{"num_hidden_layers": 16, "hidden_size": 128, "num_attention_heads": 4, "num_key_value_heads": 2, "head_dim": 32, "intermediate_size": 512, "vocab_size": 2048, "hidden_act": "tanh_gelu", "norm": "layernorm", "norm_place": "pre", "norm_eps": 1e-06, "positions": "learned", "qk_norm": false, "attn_scale": 0.177, "bias": "all", "tie_word_embeddings": true, "parallel_block": false, "init": "normal", "init_std_qkv": 0.0159, "init_std_o": 0.0159, "init_std_up": 0.0159, "init_std_down": 0.0159, "optimizer": "muon_variant", "learning_rate": 0.00718, "lr_mult_down": 1.5, "beta1": 0.9, "lr_head": 0.00543, "max_grad_norm": 0.5, "warmup_steps": 200, "schedule": "wsd", "decay_fraction": 1.0, "decay_shape": "linear", "final_lr_fraction": 0.0, "batch_tokens": [8192, 16384], "max_seq_len": 512, "doc_mask": true, "train_tokens": 116700000, "max_steps": 10044, "dataset": "wikipedia_en"}
Each number is 500 + 40 x the weight over the matrix's rms, rounded and kept within 0 to 999. Layers, rows and columns count from 0. Numbers have three digits each.

# layer 2 MLP up, 512x128, rms 0.0933, rows 321-375, columns 0-127
437543464569443598520543532465560542438523513534516476479514567515587568495443513463512486460476574433550513477454476443544575498522538536478463378494450442444527519439552515580518457484518427496574443480402538518487504498484516467427478483499465496461432474476463473500470536493498465615542524532476525515498470542484474456520425555484463581491450448502480509578644519542532587528494
535455505533569480506540429468456453451496522462443557566459556624443491441513562498519474474517466502461456505464508556470436486479568415585496541429445475520525473521465483456514497457501524499520558450458535467496531490536465456551500593520523503530508548474463564537524503498507558433420523530508496558476580457489495502517510497438470529546551519482530454494392498488509516474451
504469385460558516477489444375523476552459471470488542445532469503461463357507439484499467461468505489470475468545595553570524454504542517524566477488440464571499495536540543497509477607526454555537476476425548461531565481517532455465511499465504504502529495530466551577544514547512484551497465448571512596508486500536551461523447515496486505548466519426445567566450468565492439502524
487448407472429506535493545506464503449559545586520528466547489497507503492527461577432487488524539506422492504532447524520499536442495514601529482504460507509498531503469476515463434520492495533464505467513458420475523500515541481426475489512517554516448488520515578493477458494494477523556464452499516457486508516526513529472511468473529528471581495572502512511441540504562466478477
517460468487484482555471554524441538415442465542540520411522534493483517475550536520487506478562576477466550468504555436552550548533427439482506516427488553480528545482494447531494498508520480479520480509469502599459500449536625448475532467443545514481488532526518502482511476501570507459506479505437447472478463459557481496464479477473501568519529535477401578492493508515485451529511
497460448451451518539495488440560450474439532459465514561562483497492393457488538489477505489540528450514538460571513462560487500535507480506496556520522572504495451512542502530556570519557449480436500516478486544522497485516462534546472474579481517450516511515500560485559521577524504458536539507521538475502489417551513510559524465505483449525436573437463555438483458444437526466469
514483524453504581580495476471550453487490466491548442541507496547530505475464590467478491484481537472540480496513480481493522492435427431548444524540491490481508503451547500516497489557483463559624530464482518506530469463492561483494414519497459442549532481420547505545552460504511463459466537541477512553521456498497544487523486513495462430517550540481564491505419558479443507453530
504511554501446588479454469470492542501498441503549476518537563500505506504449536454458470461535499432601529471477532479495582621534499411458419532580493535496492509493487493434481591534498516509487541531532507489553554456461559513486450510550448458461483467471596498508521544491518543466466497443510473509485525501493451467471452486421537533449481505590512472463469513465538417530551
463483467556500480539548512487556494591527535504494511608487488494503527493498514555502429427511488488514491454519463449493523520493464506462569467516490480514414509504534484531455558458461518501546555484490491497512658540466452550550458577481518461476578497475485491569458531435427411508495424483470469521477417540554555467570485465504517403517494539405535490524451529420479574477474
498513565499487477525496564478523433517491523553556564477447512518479481494469496538464513559437474513469533389453531498486510556403521455396507464484432505480477514486485547476495448505598547481564518514448471420532437497502555477538561493487496479507537442479457449499525523516538493495522494516489532509494509528439536491529492544487539562555553552528504407494447503519482588455475
483450419437530459559537536537527519406426539511519520385548510476491530470565520564529494456561512510436517518489500453598538417481575487513457517548491568532451505460493474613498489529466460503489528522465497490555510476518559513483565455420499548526547579434439454464556428535544448441505530441545441440540408492530596428510568518445409530544479394460507559463544529576478517448487
466446500497505493480512500534441491432464474399508500504502480503504480506480480490484577525532504589526548508502485494449502534488524555445468528527520502512437502439392545520596494497508450456492530512521490469560501478535470462474492508463518530533447512459457554527537479469493533520494528554520488568438527504507497463581481489512463529520462463584496516440516560483499533510539
501486511515479497456500472507462472514511521585556503481537558499467480438499543459484522513535486444438449509468487438508572498471508494533520535526573458456512504515537510471550567574523510547511460528507484443497478510462518452545453444525535515487469462487481484460536501598575490437512492485511536506472538561500490486542525508493478537494520513486470547514440467473469406484483
499480435514414469564458544494534523540492468524522473482509489483500527514505452509492459485450537502472502533503506505486522479478495478469449567513543444509465587456428437572494491552481570504483491489539541558524542469529501472517479529480524436544514536494525513526447579542479495483501477535509531433481479489528473523500525479543519460515516435544489490474473493505477517484447
445525443519415579556500480485458509442520490488507426545490521538510513519502515453532506516469505521497458543501426513503490545503544545452456454516526434497490491497503487494543527510529495443518510493549482524494519504517553521511435416534494514490503496545556481543460492516533538522518545454543526507460558508511468500484441543483448540435533484445480530514518486498442499486482
502503429471551563538507442500486551499485551552489500519472472534455480472461549554542465483481544474479462567436519503576464443493552414567476473523494504552518524493496445524494533464523546497563497480559567478460517546512436519572460513504495476452495486546485496503435472511503527458454507473485549523428538513500553547504474485456437495469512487452442513506483537530476502484494
433471496512413490487520480524424573454439485414531596440468523448540448490520512475467482424525466508505477486558491476558517542554567525471502519547530503444539468413496448431474514510471423486460467494576501523549473436524489556562491528483531505521575503557474518479539489517536539535496568611471471505540446499473572514529528498453458512465492480510503592491563598499422471527482
501462434524460521499468523532545472462545475579458524463498460507440490535511535500513531527492518472427494459472572502528507506489501509472494486470451547561500509472528470529494522468488518507509506556543518549466542500489576437550552495516508525505498544500549504500477512502518511519480485483467424486465547473515496438523405436508459525556443448516489521472549495447479557490438
418513428490564524526481490563505466555575446493549462511498544556493430392440514493411592618494543530496467497464550470580499592425489441543475517437437472520475530503463390448415543550520457557539450524480540556507412408482544454561481466449529531525505496571516492468519430462502480558459454535468504529521476522518473548475540456558571516435515483475492599541544498493523574456504
509537524492479523561461528523450523545496474492438486579494501535523547452517434533521472545492472557473490511471544508537482460433548521536495452482487480521479511485448538546503489456523520483470499426530521450548483513489445451505552497512519493541518558480525556580477529479495500521509445517507480498472487523500461484477503496518410535463515576507525498456476547526478498523463
537463505490477509504525511497493521503475584509535468475464475496503493469445416503504461559521607467519508561543525368493540557511488482418481536525445483484462440532494604431503487549449558439513597461484572523518513478519462507535571434479518475481533480469502417523494459530532494507531507459501604527533448496546546430530519524478509450510495498472539466486406514460476572543452
497413440454505573587469484504573486402585600539459429478521435462459405471395460416475510550529517507515443566585470452486543548510487618518428561477474486526499542479538464524528484524488461514517475508448468531508479531486572563516518464461504525495488474473455470477544458484525529537466468556480580471428457491544513456537570452602557472530509473447472476483505451495446519532520
426485448464428527609575508559435438500501485515496540532543424464551520523441454530552501475510502564480534494462524568504459546472488509530468494578507512492424508560453547501558469528555443442473407441569499509543490478549512479524464459511449520522487465492514502470529521440507496513567442483448502540504418480553543468551550476478441539479543529497544584458508434421466559429524
487544545466530388450513537532553478551522562493451539435529493546506525487524415498582502491487496386530534428455473509530538473463457484496566517472475448464463528422543446516505488479457487491490528507555506477394512561484503493496532460483505540477534438498530580555453552469532508468525498482465568468473477505438487595502457485527586515542542498599492541450499482464459554560481
510526481521496459548454451516458428521497522501474488505564523518530524463441496462445470500531502558494547515437519555515511548547525538507539510489532473498481491436498459545515498491464530568562496533450529448519457464513580537444473483520474532507548487403421539488522534423481546524545482557486486549488496526508429486452483441442494460551519451509514535539550482479475501497479
475514495506502556485528564520436453482484482434452556475559493469468487429462437451521481466509461468513479526462513493527507485489485471509498568468523502542519526467535490503519503453474523469568495476590529555478564469509546454432519487482525547480505493437535532564540496451515512472507505534540504544473517463500469532468520448530558496540544500493509514489489436474465515488490
435499527484439558440466517511480448441461553477487482558516462538491493504496506441579540470475553518538523552453453499570490571507545505465569506557566439415536462453513505496552466489529512526471415503484490511480497496518502531462524466531435558457508523525459535461490578543527510521494536483456534503446517486434544551506454567482468485529471440564456480458577490477472462523497
440520500564500566492470499520483539512472536508582522560523470456469497438472452482465478497552480511511477509455471562550539581435456527489503517567508510475519516523517484408514467559436470550528489517479484615488444533482460529435521449532457480552502495540544446475465508537498517494549454469529489502490453570469473490494475501570469435473532479473454511457502461521482510485576
567459480517490541484515589465515523476530475581485529558447494514529516526480473460467520479507502447433545495497500529516503566494506487550521472423457488493604412458504477458531455450452473467522513498495484501447507520466438542535533520472543514495521510477521553454482527428486421517512534495531501530503531558435474543537521472451538516517547533572512474471528474498442528506451
483530484494531441531548555549510464484475494507490505497455565407503547431476499470572541515520470425529512495462471480559531542459465514508483446505591469540452505487543511541522499435561462573562546510518574551559465427534501505467483504460465552552519471409503455464517518437410540507487370493509508549446514498450429542532501462497512530529566474447492479530524507490450506571575
425559450515490543527507521545530552494465528513534472518487563443500503466505484532482504516533565465480564552521540451530498614497506498539461479534540462471500468535517482478503489538566482537520462473436466413536465490491517500527464493527520564480490563475519519472544496464526527494419445517458478453481477469437486490504478563521460463482489430508512515512458465445469571522483
502465468475402572509456526524517439460544487508465488604453517527527457504474539504537524496525540525506475462517473534471531545480583426511434470450474537455470507521518522530515487425565504561492460452447479484493474441516540601464433543500538525471493580458501473457499465456499445484574595495396527484450541479500455528546462462496542553444554533472523546465498568528502505514492
483468538464440548487449470434486487450497496519526469456484529487431522542502529477424489552550514567508512513477519529549489519514463533471564481500514546459500534435573444532505512586532477492434494527542426491497483478520537523511490433512505445465525482512507558385462496552565497498510500485561432500477493493542485462530506560462496512531481553518500514561539461490542496486434
513488495436497507538471525505487485552441486603579505522427518514478522474477573559518486569510569551528499504455542421451598486462494472485538460503465445549534455530431479491525459518488581464521467554403516491486473523575538470527515461454505518549497480526526518481515559559536505524480465500560510497467533553462490484510541452505474558457419518420517471458478547468447446534482
508543525478518472474512480474483479471526508455464522505538503523475490520486520448477500482480493535487496487507520498490492492475533461534491505490459491512522490487527510440544482512464538515489479498497511485491435512521524471531562527526519490520517514503492539478491507472478490492517499487531479523465491507500530519520486510519445521490469513478485581565527532497511497461511
437498516503518432528532511489517466501436515612526492535517568524492540448543476491588441495459498513426466472503440543432458472454523511572477473477488451481450460485492455477437401514544467504514559507471473449480438490587505555547518567511467514543519520493504527505461521491493473539542491532515529558507556533443488486511517459493454490495536469523560499546508540514439542485542
503443505428471508507495453477538512551563466555485458601491506549502493491515478443551465486457497482474414552488525493472500560475536465474450499480525458459469498514483508469482528505467510447585526515510520449485561564410537521572483559456538512518587519459451475498464551457486485558458488476401545520551530485519528500512434515553539475506552521545499516441529488496434518508538
475522535487475454479508508436502468481459572570499467445493522575487493514494593452459470480501511477497581492511581507451501456553495466481451496475493450439419497547505554569509409497484516503491471504448479557511530475493565484491560520568550506543488447474529535513530541579469440590468463541461547540464544474446409406529462485472496472463495506543529505530452507520475557549540
492540521480542557483440449480515422422414526463479466565535528482517499450445465535473464469532595500565534479486467486508548494509516498506438541500522494511516499465526437464478510483493444548512485457488520471477519532482489538482504497468427501552485505437528585600547526442519501558531482479504502503497458496474492469413538543564479495505486506543604512515455443465522473540538
354531452499496512462583507444397507499499519534511478414430577521550558479483480510504515508551517608505608534512496452567558512453494547417469441495495492486524457496421508529580535570496476513554421496500596469500525456506487520532497470468546590512517515535497541534386550459549559504451477501453572507465450566527503469552487501490502531436466413503446457491538526479478493534526
558451503452487513475426500517545500498541461448479479540481426485450456517421548536534537480503441532493491469428523547527543507422552453512556553520498505460508518550495489502577586474515572488549457458528543469478518456560482525553563500575539534434556446489463526514433451446435492457535524550486487528480492522485527514528548456477427424529547516450500476485447511528501442501461
500486521497492475556500531497523467527473564552559514517498518510493466489541539477494433489489533455545515535470499428487518425511466459471480522506448492487450509447575557536430450518521470444540600500483533510519500503558517464489502493512460474476498465501487479521571487533501482540491501413495521607441526487507454490498481521510509530565463485474474449485494505478507517450512
472446491523546470512486498491430520489437453461506534574515451466554526448487483501495564423508535519520445486517509595514450591457507441533568447510493504553470536515440552561530541478483503458515453455486445543480556447512580452500504509458560483484498492550485574529483489414547579522474436452445475583455512473517517488471424472560562484496452538580499569518528511501434558532458
583441542523525571559487467399553416489515558460468530533519494539499445519495530501510418512449459466493449453472482530435486446540491460538505533517470479437496484557537453446512490504441479488501533495511482571459471509512462489474485458542495483560517466519543523474537483526542465472523476507579437570481525509552476499423538495523519570508522587579505506492441499528492458466426
579527492485512493509468523460503513528518447514463519511511499523442449436436484480498465471518525444445473528470529541535452487521537507580468500482484513529470467542490521541436508512496467481521539478540530541469560450502548465519562486515530493493500517555499547486463471441477522415458488498536520586486548542553474422483493525535445500490541482482514435506489427553501545527487
511463518486504513498510455494473551557459470469541493456525551453491508453462465492484436456563509446535509541505527438456519568440515454532515593502532439475545523524539467567503480527528558487526445497518552489515502413440454505513523535489458511494505473476515446546582537531418457456568465519500556450462518475448447551512576529507438512527483528502504459468487479534534514527473
456531527479494528523486544455526536510506452468490430522582429437495525430484520480466521543553524551471506537526537441514578604510478509489471492456494492486417606500458480529551549510577445517520483494540533513562519506488441446461470471524431476482499517415456510485502500518565511480486537524529465516429465454519444512502581462517479466551479452479467481474502540544512496572504
569484526474485469533485564499465587429532492481531569501502504481547509527503481502536511437535444383528477448534536500496535480397499486520492546541497520443532518474508512496475570567504575466496548529476494513485555446527479485462498485458473509538532464501524456443482476486534529516510452485497478454492542476498564506514484513532448546455524439559543543479483533463525476512485
511515559441463507523530472469523440514471524503496455555517521523460512506481543478505431476477525534503496480484501497526483493553487468511480517530481508481514466484521467466504473513439466497472536455543542503483481543466435520542475488540466516525533502516545543514506525507525469506492500493512459493500477506526458499475527514485520481502474557549499529526481506544527474462484
470526457472462568536500555548603544493570491488508447533512506526480563503519486503512518541505571525455517514389496454478472523474504478427540459449504453422503537561489475452555454482560496444528486522521524500521525465536518575478502478517483470515495485499471490577560471537484495537495471474554512523470520482531467442536467419558481543519469469479409412467500499472530504495534
502511523511451470447479474611533468446447577419462494515512447463565507462476517554558478426534525429511414522540480474507507541518504524484492450463548467490472517456537482498503563470497564438494500394543506511530539489492519498517530576439503442541590514453534550477507540522492527536473565511501482473434508443484465605479467543495489463505533485510501522478490523409503577546467
541514509548519505538453476442548555472523513572511467451536552479499533481490483425475486479523453470443471463537489523547483463501501502541481434499520511507485481471498471514476509521500474468524444502516384467542474424507521504525477469499507483525519471518545477463493455540469463515521565598564479419458524526522522465529514568421516555476478517535446579534521545499551518502473
531518480503491494512494485460500455510489517500522469459492537537482512526490520483475500456472536518500485469492531511524493495534493475524471486500429505515513518506512433492518481507428481544505483474542496499433463554480522497491491483518477527504527496518483578543491541494496464488500490487524478485469512532535524473464510509508476501511500505539504523550537506558534500448457
527508474488455552495441546509468492472554425570524491524486509431469477532488508497468494560475481565456494483509510553568560476455526532554498470489434507495559542554536493530514550485470453447482507526458529489505474448513504457465507478564519510504455477473462570470499414524549458477535514522557485447515489518496494494561495450506488532466508467429480517482537515568516551495497
483503498552480566478489470448469557454530534459515489479499500524461478530516470500484479475528535505495539533529541473518480487513517471504456511476460539500490485491498490532494511531492466465469495502483479535427496482489418520469508414521506527564487472497548524527514514473520520584486472475582516501477476422454572481438527509519542577444533480498580554515531502428518450518520
# layer 2 MLP down (transposed), 512x128, rms 0.029, rows 321-374, columns 0-127
541537507533538588505538543495462582500556441557545442431552600455567555470430499468538531493503484477502508428483513509514535469548503502531530446488424421485506521472499506465489449392583475496483456478396502441428492468518487497497521516477478523467474466477505501516496533501500488516486504478479484559473482502435483538484453517417554588544548464523523478590618547549524496534509
517465467451613487487567462541459427495569515511530525541443553509507517415553551483555506543474451543399411461471465509500492493457574462464463499469429454581546437452556491438515471404545525502479498483508573457480472499507492517553559556508533509515481568499505573608514510453504535493459502533506500562459518473504522529490460468426389509432538507434588493546406542492528536500475
513433377482585511527493458427511501506481530478510527459504437513448467386547451514488429485459465486431475478496566555638525472538578493544531447534462491540481492523478520445482515568553455473553450482444509542551582475556534485519509556469466545462523497502432523560523572538461468536505458449497519572467443506483476409583447507522467472544545498446495554537457449542474508480538
447490479519465507537489534475551502457447501407534593495491514457552480465564469522479555482517515546550545495531489573396490490485473500493560457544509488437521474491558549557469374473442449607496512528517513516450513450478427478502494468585453422446544499510517506526453485549513501469412461488559534446479489501506548516481581503579480525476533425551550476500520462582486467442525
533538468559455481491527528573507544485459499504496418544470490515455478533423548446495529488490519535556509572536530510435525540525416482480473519471542432482486494530441462543515466496514455620503570475443495497469477437426578431452462496502532527471535513577481509498511562413513459411493458504493441542593509494459440465521459549511465495494549520553473466480532561545554530455569
450428387473463490548515494494519475474425551487523538568507495552498447422501504494478494489548502421527507457517488446559550548470504482492516509561491501512534475489494488538526555519568453511467516514501472549576514466531477518512486499548491545453495447511515538524562529548527467474574533482536578464448477451472480518561480475501512471508451528497507559483501469441444560485496
459426447479561513519445443494559505556521494451510438512509482552491532446440510481432466475485514536515491484435442472461532612480497543587482486488568478444500521488522496505485499514493562486535458538504520462487547522489566472485470443505495476488497489495457456570514492493431436485511488546514581476472482484494552544554568471500485539526554533535515422469549618481451492531564
511491468533545442517553537507499455520532523456490522505507451482512462535523501512505501514470505540433488541531446525495441402479515532490589488405522524517510507517469537536546403452500496502556457460468487492444462550530448510502558524470516510524516542547480531522506465512468425521514516518492534487530470517498516534508520508547474481532522482451482515563546487529472533452483
513543585519527512468483524558467531512433512527534554415498513499469474543493441450459509520465531503566505511513511568479500593453504539543478415509491492502503501488442526489556453487493489530431513502500493515481394509538572451464474453488496481504413547499466499481513499534568511481559584490602516469527541500420458560444494454516401527491538516548465502498470450549472460465484
537479485470481551471536567483534566476503484542533561437590502544476511453454471455514530458503497457433437536526513511475482521525455562521570475511585478458495511456548424411519536507518528507479468474524558578416463494411501544478508436519506502504513527493542533490497476467409475488467512589499497470529504548455549533528470475461503440502507477460449526470583485474440530568553
460488519534486436546485485491550562575460560526465524494544426514449385521557433562543427451448459502492564452390430512553559438503534497524415548502574561529463464534512385496527497510476539532574500513498479494390490501542489521520472537493543509539501538443448579436555574480486463395585497505540421439523502589566568546490513517533515525570414513489458425554484400568510437498493
547486554483475516437508493486511435421495513466490499476498415441530465482524479530523503555551517557535561564531467499420463527491510469509528511556473479544528472503428528481535497489497467551487483490513431464525489455556532424519481480536492490519521504464522506450448496579558572515584556452529430462543505476501475526577537476517428473442438471475528456519541515493566486480525
519421491487468537522507465455447495469574503462490475497510584513490524511515519564497486480488463536533498480478537558503556488521524533540536459520490548477514505475498537515457484445552458485444495426449505553465541457485457554490490510536465494550446521432495503462446502536470548482438476491512506470512458526554524461488533508445552532566571479521528445526475527559503536436539
524441424512485483554526521502546520503483500492551549493509446614492576590470501427536515524456535472490546550514496509418462504541498463454491512508442474476503524421470482475510512531468516487487540435506499524483519520523472595519487509469534521510522463509552488508498494543517518479526433517512532390462507516535463497492499442436502406541514477458553485528531488585483463484472
527461546440519496444454468555463534517453456568538444479519537596542518519479529482533605501419508517508524413487441538550503522501519534468493554495491475450439556464511534518558519481483522481544491506498527487535539475505452511474468461473431456465495489499478518559514503489470454483561602549475497440509484503522546505452449505511519472482460521548524482482515485500455501533487
493501525451456502523535464525532541495557534517514475487524479473471519465516522577517537488543548494478490501461428497438500471521517550552435561444581500503462500509504543471465500485544507505369443551524542480583509531515476475478577513444484537496455493497413508489485562499478554535484576457508474544478485452484426458528512525503430451487494471494542439447598475419548502572497
581511475507566496478466474453602558525509564502501446466493568476505472502452577505509499537530507464468528435497546598549532527525457465468415460469485559484507421416507489402446525503490498529586500411491484642516521503513530455512489428478510458553451477464496468498455481455524542466513428536476504536494496474582479481491519518427589524542550515507541513523413496448481503572543
528468540549433487505500431599522500452507525488482521531483489464522515522511503490544510448512499519566448548512517411476436542496534523538456497538475588510397473514515504471460398530524483492484518460433512470559580495473485452532468451521490504476458522479599482486414508452468473557458515493549521568472545570468579445560499469508527478547495509497549485452465422504594517417524
494477449523550468468468461532495586499540474507515524478500529542468458453443492510380507568493540535518437498564500450547484527473471479544480489504500474443483495459521409443447574536488490466555458489509553508576408395508544463586486499476562544537440443517525471512553470484466459546470506521460535507495487465507509543534452510565596442545445456535519556567530456452538483463596
473464509489531478574535472444529592426476430491511498506536484533510502546499488547499559453481503561538481409536500513533474486513487489435500500474486546505476453485427450513545609497453524597485495525506527530571468420547546513466474453440498510544446519485602515478521540558481427450461486477503463481501449556451532484495528484492546518506519544415497467570523550530519439463493
479515470533517500553422512475505459489522468511483566489485473527555434544504542508485488530460460492463546540495513554474452456505464582513546405507494517517483519480436482487431480548519405490500502515434480477588469538464438489471452523528541462574554515466516557489534565455390439506507490526482477442471532476570510568530518549551510526529549417470504538443515490500500481479543
515514485498466536550511437452456533404491621531494456522519434477489424499487468476422521446565528471470547564483522468413530535484446513535514555502441521516517512564464508525480471501495477445544502493422467518500489554485525442504522460507505529511408460443556488487519474491535524528508511473530630515468534497532522369530499517563600504468510489499444483441591508532427518575562
540487515566467459539566464567483451474476435467485528504496516482486512463443425570475584468540529601504484454470567509490464495513481499454458521501512552509428533502502556522523475510514555565472472472546486507552500448596483492494507473417470471487454478543427513504571526441478566494494541531457473563551466475547530544483513516478497546461489510525572533451465357458493546469487
504492463588474579440550531438504494505457484479489490537502457485495497428503489450468450495584467523493584451415508465571497549489471470421555596453489540500453560434532555622460493505490541606480479479495520618509427550506588494542532491516458486467535512498481492516470503496431487478547527472456557542474520482541541510506424470493551453490510513477490571474556482452401499522469
473576450518501491532454524462487479512471527563509549496529548483519501476446446476505478478522495502565470479468495562481541472505525403491486487465600433493443481501469524526552478543530492571548500520382495475473569453485517521497508511434502500478502405448486522490497531474517511499584484548477531444458556498486422454529515474477510490530506540477484529579502519541561529444518
514475399548548503458498575497484457521464504462513519481546475443469551433521470569464493472509440517455495518461525530544481443477467442494504539482573452550461509482520529515471435472496531513572484517510512487489477497518530465530491497482531544530532466494466503569536507457543479487542493490585521541442493541518487476478505469473549489537486499513544488501486467474490457493524
434444515522480569532487438487527499479460554445511554528450416502508467516463492432599505522441559525585497514485494540552503551460533506378492495482523430485460489515536478518478524381530462478440521538513540516525553500522566508509536483515510494552494495546483569506541579514455456525509531502491447461422498495485504496526482536488551462538469492483476554438518503493442509543467
540474562492575513494499509493502584399533578503508557532485550425478453489432531514567437483527454552588470481558476539507480569452487567481479481567559538454504436461577508471548525504464501558470491497556473536508461525526465553378470422580483436563533498526467462505507451518459518443564418482486472466542447474521486533491465520461527431450506561516489455448512534433492445524597
544471447497478508467499602461519514510481478471498538469490531454475538479484479538509586543561465463510480549523434593420496470511544492531540537475527500492486418482487510547487435496518449428455487463487564531468442532439534478449483567489508454527526508456538466403493543513571379549572488472567521520501485516424512470567551595504503494479483498539529517514554560465483481515494
555496507504471529462498445450450550514524513496485479516499452537506465523484496579428440534473528568451522465500523536454482457553533536496502536515481554502604481507529496460513533519478521442459467482469459461439511533527506455527520481525497477469420553536517527494478462562564468488498601496498494465561498486577521495463495507514500490474481563502495476505515499532530501425435
545512600530420454488514551531486415489496512542482422483518436469488454523521520607491533488533520533440502515537518430528497519481458507452468555455517535462508548500493607509460461431517498477480460503496499499456520483487523450478509486586492458501521493491446525507490442541534524518488486498539505504496505546471503521465416457543524520471496600581544549478432524510513486424502
467491515588562541461511514479473452522472532446495536439601504461542518479464478464448555445502430490426477526569577489494524450484475453553493533471521551583533584455493473527458554535571396503413462541447447480536481478442455488477496507553513518523559514535557502484473505499427505519518474485594501568497504447585534455502467494538477427444438476542565427497539488512480558546470
555466466490401521549493491570490454473525512424529537505561531499571527495536550466478536488480478466523430357472494496557492585522498515553501464490452462517486564545470469467513531542567465499453538524497523479524482463512480462470453481544548582493478500462433531455537499557504558457519456500472575463481500532418565487450468520397504495546480501481449533503576521532453496488516
512528486419485507524512568493533531518465485573487491504421542554556533471457509564497536526525544503475489487419566479486564430502532493564478443540481476495523544471473519476515518517486471440501497534450522538503519472494546463512476461439502564543503463553511489494496513505540450561466546501483529438484533532467452399532474505512459524463468473446485479498509464479432472555474
437449462511560421584498513460502483469462486442440486488467484549449430464527521452474489465488479501485538504503546449509506545491542479500486488484423481515502517487494508487563496500511564554529414519515481493516484519533514445493514555571522520545574467523409514520524543517433526435538458456489497474464494530465514545561470487484480531523501495450486598530513558601429528516591
471498427530521478514519496517521503534458530528561501526481517522469542495587473485535525492467504511485484467472461493497481534448557519495467402456555489514452469457426491541474437506496487493485496552440541507496445495582523512558457567469462512536521491536483553562427503500464559512502475487537501493525455518437574482551477525469443508539460476558564574488472532440450503478601
496515491461417462512587540510476492464493506503495542428514447476501499527528484555475556523542490469518534548455426381406483540519445512563490470598509520509515524547489437479533460519485524445498447520559569501569405440512481481475416464516441523536466510535537533544535491578630516443570528492490533476527454603521470512578475545486461456503477465520546441474526449481523454472516
478546517533465432519492461439493581419482514510516488459517579473516409505497467459542501474538563400489463548449562492569473462503514480513462522443507478419498515456534544519508509561508549518549537438542477463539463504510447465477532547515468448451527468554508401503504515476465538567567549553444501511511510483482541497434524558470582526464509512532547538499544497476572480458467
438485463501569534471459470562472459471457445505463456476484531472537531500537447533487604465462483523527568519488397539560482453513435524528517460473558508483499495526503540507507486460513491496576458495524528516431482577499523520467479526492527490510474551512439503619470563489463531527502526468448528488502490453482496488448503556474526535498547523531516432510491475480527469552529
391504439430476494499583503516403499542546533528515485473429558545494546467536481473496536435564469532469562518491462471623496495486508541478484417484529440459531530526435468494603414500464487508538466506463550466462490436482542541490566504470613593442551551487454537521498510483431522516481539505424560465436511531486526484547482495493454554473547496521463435514467578431478506551546
583462453479507530452469448511518472569518486470497486556601484461498539525473560514555519527543465511485583456515527499551496537494484565445458573450566533519579545475486476470553480530517509475503416554500554441508455440495485500557476414572498526474472448441489465527477500538417537540473565479509460552418492516507529477544540504474508506513492448491535471505477477461479535552430
441517447501505534507443475441518454486517445502455499486525514481528580488513525507477533519536545517464503493487498491404510553553471566492544479436474470503543565489483513470476485546521511562449485507490472479508538541487467528497490489506449548544547481524532502499501510489484515470521517563508486480522482536475499561498496476474532490439525460504531447520470533529489412498474
489457557524567542462486488489408494495441428504589467549520497523501483463492475522549495497479537495517554480536598478543511493473420532564482487591492551518500522465493561510498519552501489512449513434518445483481462443528478487482484465452545484482363518538441607512496530521544529407494501478424514477390588442499560604485486546476532379502406522489580499459501498497575507481447
545525528501531447503551475476492512477566514485453486527484559458584484506542499503493491473489507489496447527568534461489498508496520473462492485462618491514514532557486565456501452511489550487497495468503471529450503528470505415476576468540491557490514594510470469556487544450523524456530545483469509487468577563462500549494464376501433501493496495513467486514491504538480493438447
498486506514462491516548506554517475468549472499475460541450511486519580521575523520544499506460487509534505462503451405476493485502502497481456525541513472475464490510486572521541456493502492503477416537465446368515510570516450485487468483512477495493506457518483492518549540561411467519511484445484467465552499544481555487536556488450562496428533534524457538483521609517516454507558
511490543542444500524527459531472490515520437482534477551499506430508561561519476485565539475485456504509503545496511453473535579560510448539515534447480507499426513529520531509463492478462469476479435492432557471520510493475508493480514497485518470475517480526471551467460459455461466434495484465441524544551469537517490509528514482585637470543512491507519416439561559498525547468495
491526546502484562473475495500413465491482447526495431522538399448456473445462583483433502589572469460538527454531457490572508558463492485480542471469448489527435541533479449502509528480532495545453546436560499516581495468507514463449487482534496560471447485450490509527556513574508517525488546491475517526483473552526447521495548522525439485536503507482537456506545523574476517509570
525514419516510447559493511475455596457537532494523575531463506524536523485526477569524520438541504412514482477440452481529534505465491478519511493445590494521441502476521522516541520518480546475510499555509485509509536447528505484482529464450432500539517495463486467447506464481534569469518517437490495420472488459538504503535507481531519508508508426504512545527514470475504465490531
493457493454532420537538482532520408501524473506515453497502502446467497517559483502468535475514448491444530494553537517489475514537499526535461515488518506500536511515513564488532490514473560509500412460515523449495504476436528492540491531496481554547569547520450499515500571519417537445443452486500491457462477485505428542526518529477515506502556506471467516555527536532490489394495
481518606518514475447521497500459479485474540479488539469456512542447420459477481450510563470492468498507437474475512530501509457539444480544460514510499554486532549510483471502474541459498479594488555471496437518457509451552530416496520506475474508456502582524524455485572507457559475550541558499468591496560486517527446599451490529511518461532495493465495498528521533506436524505427
544531481501477550460474512567540505523516527476460501446514437511481539505473525567506522451480484474529461489477526562544500416567508530529535508565666472462518563544533456460473538513455451493459452494556479501435496548473488475497510541473531491459511482444526509545525477478476473501482508544518493510488530493534500464474536523495494482554521478456558417479483489392490505529460
472456500461490460538534462556481499512510510540501493517528442448526568481599497495520543525443536499558497425461505442504506500494503507474485456459509468545542494479547488506448505497541541477465567471478583505519466550522482513488517507478563610509442518509473527551521558427542466525500465512445484503450461513516415514516464454491539520512537460532479480501496444472450448495555
547434457469569431579530495450552419544523514458482477454499499487474470528565535496453507465444498500463504474555515567491509504532468528516483533534430528543538490525523495506549517465479595538529389474537448466483438502478531473494499504561509555568585534529427522508548547500422503454421456519495458423412514521503470545494458524492470557551541513462432537537497543569469516433413
468480525476521534477523456512520539535514466457435527442524466492482539428492462491489525478501565514513495521505465470530428542508489456480551509467575512489483477476507512497492552509471558491504511551559445504432484508516532526504532463525447562421540503466508456517535546482538532531545582465464431523555554545476437466509491508500548542554436505504527472499492471474470457477436